{"n_layer": 11, "d_mlp": 384, "init": "orth", "init_std_o": 0.0, "batch_tokens": 32768, "steps": 4480}
Each number is 500 + 50 x the weight over its row's rms, rounded and kept within 0 to 999. Layers, rows and columns count from 0. Numbers have three digits each. The size before them is the row's rms in percent of the matrix's.

# layer 8 attention query, 192x192, rms 0.0876, rows 49-148, columns 0-63
103:456495466513471622531507539444591514511551461499480497452477551529572488457525381506487515465506379530470485512456498543573491487459426555523530503486484459545540536572487540498497516504500547
102:472478412483505571465530530453491513573432380489565553444415600547525527547518489466458476527450447468510485505496452565505412503495469561494459538539561476462503542547517534547458439586460511
094:597509521470484474545563439503454459537463488501569420532517359555511438452504606481535574455486578481434521489526542537511544461496574484542560510509455506474501582437477442459509506474484478
104:546502552485465515597610457518506433561429395529568572494594489577492449538564494402537543455499433363554481522517538589569509610496481526453449479589520439444540537443605529452488533517544505
098:455525482485404606554481515434579478518559419447489496499532469518551509420597371511507483444502397458449473497565514504571421556443497543480502491525464504547559565550552491441511536482507555
109:558504533500479485604498507553490508473578591539473523545575442495540492558517524531543484476544441494495511527538463494621550530564504444459556541548501486459588575556573483449532486526494524
102:577454541484495540535461510467588536435642556489560530513487394499506449533467452524524553475599400465484516566560481434555543582509449527524512482580468529533604490524597561463484614413517492
111:564487467455465472473485494535560598410603552454487474424411423464474525490445394514482450423577399506492441469570491415567514454473464547547482541537488593542570525467503548463468464416568476
120:549452406517523552352596499455476571544499464578558410438443529467526519527498553574461501410462621461495506535542505353560464508584471565538489525501427576495454499513552531403457483474450525
107:521550507573483531602452497439526489517503527458495484462538494523518450533512487474529493568388366478489456431438492518417462557422597543434534504543481455532499497483453553492554533481524531
100:469504479473545506427428534443455472474442517450444483490489501487523519459489578525451545577464649546480510479509436509457534436544583417555503474462528543509438456521433471580452422503459490
094:507504524434510595586558490445508524565567486513444521460500493486526447504514471489506478432491447534482474504516485486584473553521395553496461508505472490454571591520570494532452502576530510
101:570572556445483480558579456496469542509540511532447520525565356493488505434445450547472574417535585520458475503590455475628628393519512471499456524521504495536541601510492523487485476532589500
107:499549497445513433508452520495475465420519563473481485526558456465546547526544538570495485565452548535460495522504440505483547521560561333536490502536528429487519478516403443502503446481457519
091:458424472483478553470517474354578515524523378471520474490448583529519467476477457505501521517471468516507503502408498576519462570467461542534493485471441464549491494514492498534510581456450511
088:507613523468488416603559468574494529505533591548506518443483561470471470517520483456469483527492558557484510588450455652564483542597555559487449499492480476434474426472508522540424440512457535
081:518440526454497484396438509472504418487498552489436433506462520482340462454450558550530546538480522592511497486471466551480473476513523510523475461412489546478452489483492563529482503583516536
090:474507513512462524399474470403535455523546514499511555523505539519437376489472498553529540493489453511393499390579530587422440494522520463475419553480588451430475542595405523547500503481547496
087:448421509417507575412461493337525568544476422499514514520522480524481444556436479598544535520486466508481491467557481536498580541479465471493516531533579479526464612569523450435557462505571536
095:472451480478541496442494440299521496487482417512468590567517500490468448550515469581581533472539434548418498454531505490515557538463490454462515550474545407549500630575484503491521464496546552
092:494468569495424462556505547561515538507514498513444563550483422465516543489556465485515492509552523524511558571403475441669534475504442522543607498484465531526587467523587456457498480506475499
099:509469537534496455531571518644498575504454529504481463475471508458564570455560480394445474493500518462614538516373490522538471473491517553552517526476471555495567411499621484493482458512475454
097:519539497603477532497547518478490493547455507551585508452519511480534488537493519434468428502436492468489506479533587546371329541523542545448338478600464512499416474458471572550463588457448441
102:504558529529492514429457457445452462455453489484486477535530485531553468575441550540483475435483465541443462456535496546495496503515464456545504487551544443552428604516441510527500502534472491
114:468461515443522514525416485491513497449568540437476447547477495456455542500516511557509525488541518548467484480414438490581632411477467465528636667512508480564615572529513452414532456540521573
105:547452521482450514501464504587586526432441493479567450537554401443457541490499518467487415478479513488477476546490580467500455550446594612479494493518446623497530482475584571479554518406481491
130:470525508535507463460547507453496501536437471565529552433461525513488482524534555452562488534431496480470542462551538539381364568494525497453374437505543481449382435438500564599476568442512433
109:485573485551502500559522560504501505553412517533512588483486508487475472534475531481516539510389481461491528493521537502438337493478545577521415405468514547447415427469469566596525519401529495
087:458611464477439676506514480429535472530556476477515479464371545566531444420551511473541463511501502555531549469496496535446492474485489497537459532526527498474408509537455552504458511575539545
096:422549387475495535498543484482488503512443454500478513457411569527562501478566436485518539526571525541551593416514491576478531450497434491458468459453555415537494566525450514555389533558501499
141:449495505485530540472452443485452503471597519404414468541457540528543452457530463562450532487583510533494506521441423567540663415473428437534600562467514456573559515561452476433490454575480566
095:574490518479539480582539452550541527490578521536490546453541428459501595537426483491459529447527514489560511570542531452458534524489498433454480498407508554531517465475522496469595532515463456
119:490526543544473450494568596387516563512416492488545614473533566474475516466525473518525483448431508470426511505534508552502399536500512629412445491498427530538470369542531587494474527452574436
108:478400572532446602462456541425453565538499571488504526615426593602554467476529533535539575542479552506393520568529486494518529478453430516531521571483591494482528475592498472441573551498557510
098:502493518536560382518511581597487508492504559573476537485507472487457536499473579538477557463510545507520452533539520512473545533556538482556462472485502511488519440427477450503579465551473460
105:479552536536570431482445487546471519593492417511507529469529515467515531409386448468494393350556536477551470532465440528448517538535616438488504430480439497612429401457477492492522453541595472
107:473544473559520443445546468451409542515446394544588518404525504445660523578449549491472563441578536422575548494512498528505510479531480361422469533542474462549528555531504528481562447542499468
115:486517535499533518556536400445527541547502492475497529488469590535514485394494508547499481514537525504421440374547490551555456485415381495471541578510501548539535527575446464416487543619554404
111:405536491497424594583537533501471400515489488528521516504510528538509407430610472516480560535462404434539481493461499510434492536465500614497468476553454504474435468512485470516431577508525569
117:460442628514515352480554590488443515437447520561569506467405466453474539556586533485416631458434521492482462402530500456580548529480456544532585502461572475455530459540463506462541461456523482
107:556513500550489472518473418476519600519475507559573555443431476567594502444522510552432470448544529465572532508558551510481524442584518434449565506558556590384556470564537495447566498587487500
112:549463494522609492542512388525479608512538428485574533473579545551511551460437559498515530473552560402493419537495500466453529546519556388500504461526513574554544478435446499423487493435491583
106:488526508471448466440572512576554473459491487445472457490523439521477526592517587502552485562550523515516477454487440495547527438460515554417491560524556531517500453530496498555386494561501448
110:507441504485462505510533503608617488471541462527560450363497444522474596541539534342573463484447492562506553458483513485512435500462527499577457531550428570506576501476463508499570533502552482
108:561557533444544340435540411557439513457529524465390469469562440431427468562523527596419466447522541470500398494506519490565564440592421476534501505475471550434504390495524507490467476513388498
114:526507530524525504638513482508597517487462520393498464384500479489409533428498469514509504505386508469497489575514547528553521479508558510505522529577428618490537342516507552461534508506534619
110:516536506540573355512535430498414585426506518520443468563509502424436499504523515530422512463513535425438491523495513479538556454584439475498520488474504523454476418478607518531431468510434508
081:521484465465548570493424553405425528546485406578486549564580488530469560497554425581496562510527519491480433495521450500513471507545464424510496590491571416501534558512442445481533503502540567
087:490491536382467571627448515411494442500521447511497449427513556602509478502596500501513574499476585437592479565486519453530480584523511493543461460466494553471498481499608440444461516502457566
097:445454455475465501456473485578556493546473543489513474375554551447405521422486570483553525530473465526545460468473526544513517522515531466506474569407478468527543481445533545479519569471502455
087:442547563512600483448568496444537448471497416494501498543531599524424453530461452585468449526542495491422481430500513521484475521488503469493455408477553533550423497511378527515533518507578525
095:541475510485428546517501515628535452543533541462469501460481478476500500485431563449495520426484509527576538565480451464584571440436510551602519566518441555492566471502646469452531524460526483
089:554540521527447415514530502646501568497485584535450462458487613487567598496421531401535488497409528474544487395479508468458396477449544484571466579473471519506552437449554507497512509527533434
090:499482528448456568491461419538526446481580510529460471543481465570523468502502474485499542521530495464509553525497464418584573456387464491541601490520465507549587606536576432391488489516478560
100:550466535509433425558536472690533471487463517560493511453522501522550573492503602457513475525465538499559522402535508493570449474494529543584455527427449560432534402459578466463568490488468459
102:450556429476535518511474494399480557504508475463526580488447517487481452505478428533522484483519501544435494544479525585416489506535419480403428389450551426523436527515370569655464552510537473
085:476519466410529477468408429504514453513566528529489575535477488572448462474517480540518476525571466485458577468472442509548591476459484500521602488493484513578563606547527493472435530489502607
083:419556403491506563482479431417449509513561444513516547559471518492537425418495482588510497511588520531483506462500439542504481466476462417509455454497476412485466595538453469519430544563506557
113:524451453434463473555470447577515485493505519428475470494455420513529513467466503490503535473436470529537562468512414464592606413429506492593553554518452592534580516542557432404480440478508550
097:516493632572541521459577585481498498529427550545508467534497540479516494543478569580478529558395484507553419500518620465412374542529505433470484489500554495433460448448492503504623538525466382
081:415510483500505568574488531433487487566505437507451610477405550527475574536501512478494539517494496512508532533507438569451540457444463519536518462435524403498501483541467526553415515497542493
108:367469475461444559480464416507475461440531521481468510451529510553458392504457418555479519488539457590486553502531571504503440447517416496463488419496512392524478544506546557488531538607471564
081:524465663492563451459578521554531538538430502497554481492555544494528509488572445486511543480400548474529490404516595439556466515478502499504520565538538559503470517537444480423608486532537421
080:511561471536559402498470483433437538506518524458521474464445519464507472529538517519510496556536566477440526481400414529580525470482478498513548550461411497524538494555433504485398529497619546
121:432515426421465450450406386554508467451552488501458528473434531547502502454555456467458478517574468578537596470453425542517584437482498534585558516476485448487550519577458470486392460525448538
093:518456555512437536473559602576462483485482515555493396490519502530519584505463455510455551452483516543520490456568506470492545512475473510584525543510590558470494498492550500479559445499458433
107:518419528555563559474491555514527454520511437572583428467522462471508475521472543558476423501481559506634550512502466492541525563505497537541527532505555508470522449579512430492538549387514517
102:529458531501467502501538524501435508539459523513535391493437541573647492545470474500523537533380538542462553513503526522546477518474524403544433474547594461507532505474478504439540428481550528
092:525454543512496567504474568565583468463482471506483401491503435508449528431557491516488521528507492473546448450473485473548416454524519482540567528611439543469527579521505469359550461488491548
097:518404591543491483483508545376604548428452471520508483552555511576528410512517494523450440537519455499542517463559514468539451444484418475504465429459572472457545559560464547558559476584461472
105:569462475532495494462471526595457515509428475517549516424541459534452524512547506432562507440510446492532549441467590605540509555507538451453479512482523519506593487432495577525560495393495456
108:564436463525485466480576485464595585503525554558575507497464555553457562552585416445522482488499483429443474451496532488471564510381501623556501445525506584467534516560500518391459469435458442
105:538571461511380558496459560479560522495433436426501539435511541478501433472487466433444565415419446508438552521451476507482462484456577576494571544501488573516585468558417566554529506485525490
097:491586455562554448508436572537489483477521527496512491610513432541526562532518513404342533530530489464428587518485490478479501539492606540475505500527519510492484471486426596538467467529483512
099:524515500438388538510568409445487490403539454460427454449537510439438537497421444592609471502500408525527421533550506526573447473503446435539535572490526500492517514488541527538493475509573537
094:571501478522521517430533385519490464507525574468522465544474463517588429523420541561550448528508491487405546458464481423479427535517440481550528470538486527513505570451457519433507452428439525
100:467533386491530487564448481492465543544495481469520534460503536503519526450539506520571415502547429519442501485467477619420445518473486451433428528474585417485532513479455495666505537555514500
097:569442423504507579509437564543482525486481577491522434543392418479514603450435568574497491542507526527456522528538447540503495425430482480518492486515511529478490549568526542456529444401420518
100:474492542523540546462544461427534453471504410510452544612547488490568392480411462521486465525588518446525493515513466487522465466528448500588448416472480517544427516465501518539461548506464433
127:502594453457460498546435475585430528479500544466478442416427518535542536454573536509531491500499520500598438507419499560569486413561489522520530559513459512456479491528528512464450482622463533
076:477573432478474580509450541470471452515482485584499507496477447464357522505460574569544515507595536527569514484457480514549562452537520528452477456456468518403446510535503563513525452469550604
099:426473536561542492436528552367579418539443479602498500573569477425438451581380529587539526524479520560466543416517530434438516527460497498413525502473510464485469563466478581571529510442487503
093:471443581479499492407433523381570522462551455548456468483442475441449502501432481545514600465493548521423565433527529455491558559416451526510553555476586508517509533483452512353481465452539540
075:557549435529527484473563457528535416490377478440585524555452494454457529542498521406454423522423412499522445500522468460512412470457576490528504446501417526481513389437459543588570495501470443
102:523537509530464555438457503340480493508531516567443507548470530441462502591450519518576533525520574490434546433530500406388521560456541466500483512487523521534465551493466555493486495447506553
087:560551482529515516443565509405513459548501460566472551549539522444462482567431562544442553552523558504388611500554528394431446535444523553495517509422500483506469447446481518559491484522527442
078:421489476450497467459467509443491497465519473524474532435563490496460465549466413595476640461550480526503501429488515479525684508452419467551498514414535492472521612552448460428470449545457619
071:459446532485472512518495502390509533439584448527478573479547483574498472551478472528518516508519500487572453489473508444488594492441493470592575437500470523420575589578450465507514454533405473
086:495453597420481509444449493511451531503424503395390448471427508525491520411497501501461508442493561575511533500504449552527572422450388455507589504538466446558471495481446381393514477529452585
074:582491558492505435547487510569551535418424495440507472497517553502480572459429510448437377616443526516452444501502514506451394482448478471532449469569425510516427382489475534547490630469537406
095:515519517521552513497554573499526454576607488570563554582583495429481491540473470470553458586506437460472540586472516448495423473530582538451440418510439532415465446510557406550487532487462423
097:500528492463417527505403532540540517463594436445457447477470517626527456443558542544436412536517518511514567469421426476572516389508433486536473536503459514508578543558526414466499423528404540
078:567569497538523424456593479633513514596503637515459410456513532536465523426502473484502425476446576484499496476553472503524463478473506487418542560497487481525506463462492498565487449583554461
074:450531520522478404553451482479478443478525483476485499469574473468371512481561434538490522584410415487574498517470514441478520498525482482423464497474529514467481530496463493580503512452505540
086:437472521454527517454433513535485506489497564398472425516530509474619433483547426528473535519531443568514591455478520509576543409608494620537553433475435526521513454526453512415491501481488575
061:482468493396489465504395493543564509477496537454502461473558481464498518395615443517487514572510472481578502497440483431579408486535387516533514495525505588491528554494520493503460547509446524
174:508597557589567505599555536451470451513464499560542580532585430463431531527438481450535458507487458430446454522507544483434434547528533431445449474471446534454449493452541552548551542442591467
109:553531394541573500509530506499551566519528438499475523542535457390505460443393375501577477542564457528523579532523447499395535550483577504460453526469483476486470505466481488462491563410587469
088:449516547608600487526363546436477448544518498520519524471532539534490570611422516515548471478451552513434484515458458495449498531431570521473471547448511505562481506508547484467525577513469468
092:474513550507430517530579497512507450449544394523491593494548517508530567539446498541489621482561402447534439491504480519579546483454422607608552501465540531466441529512559502474478582453490478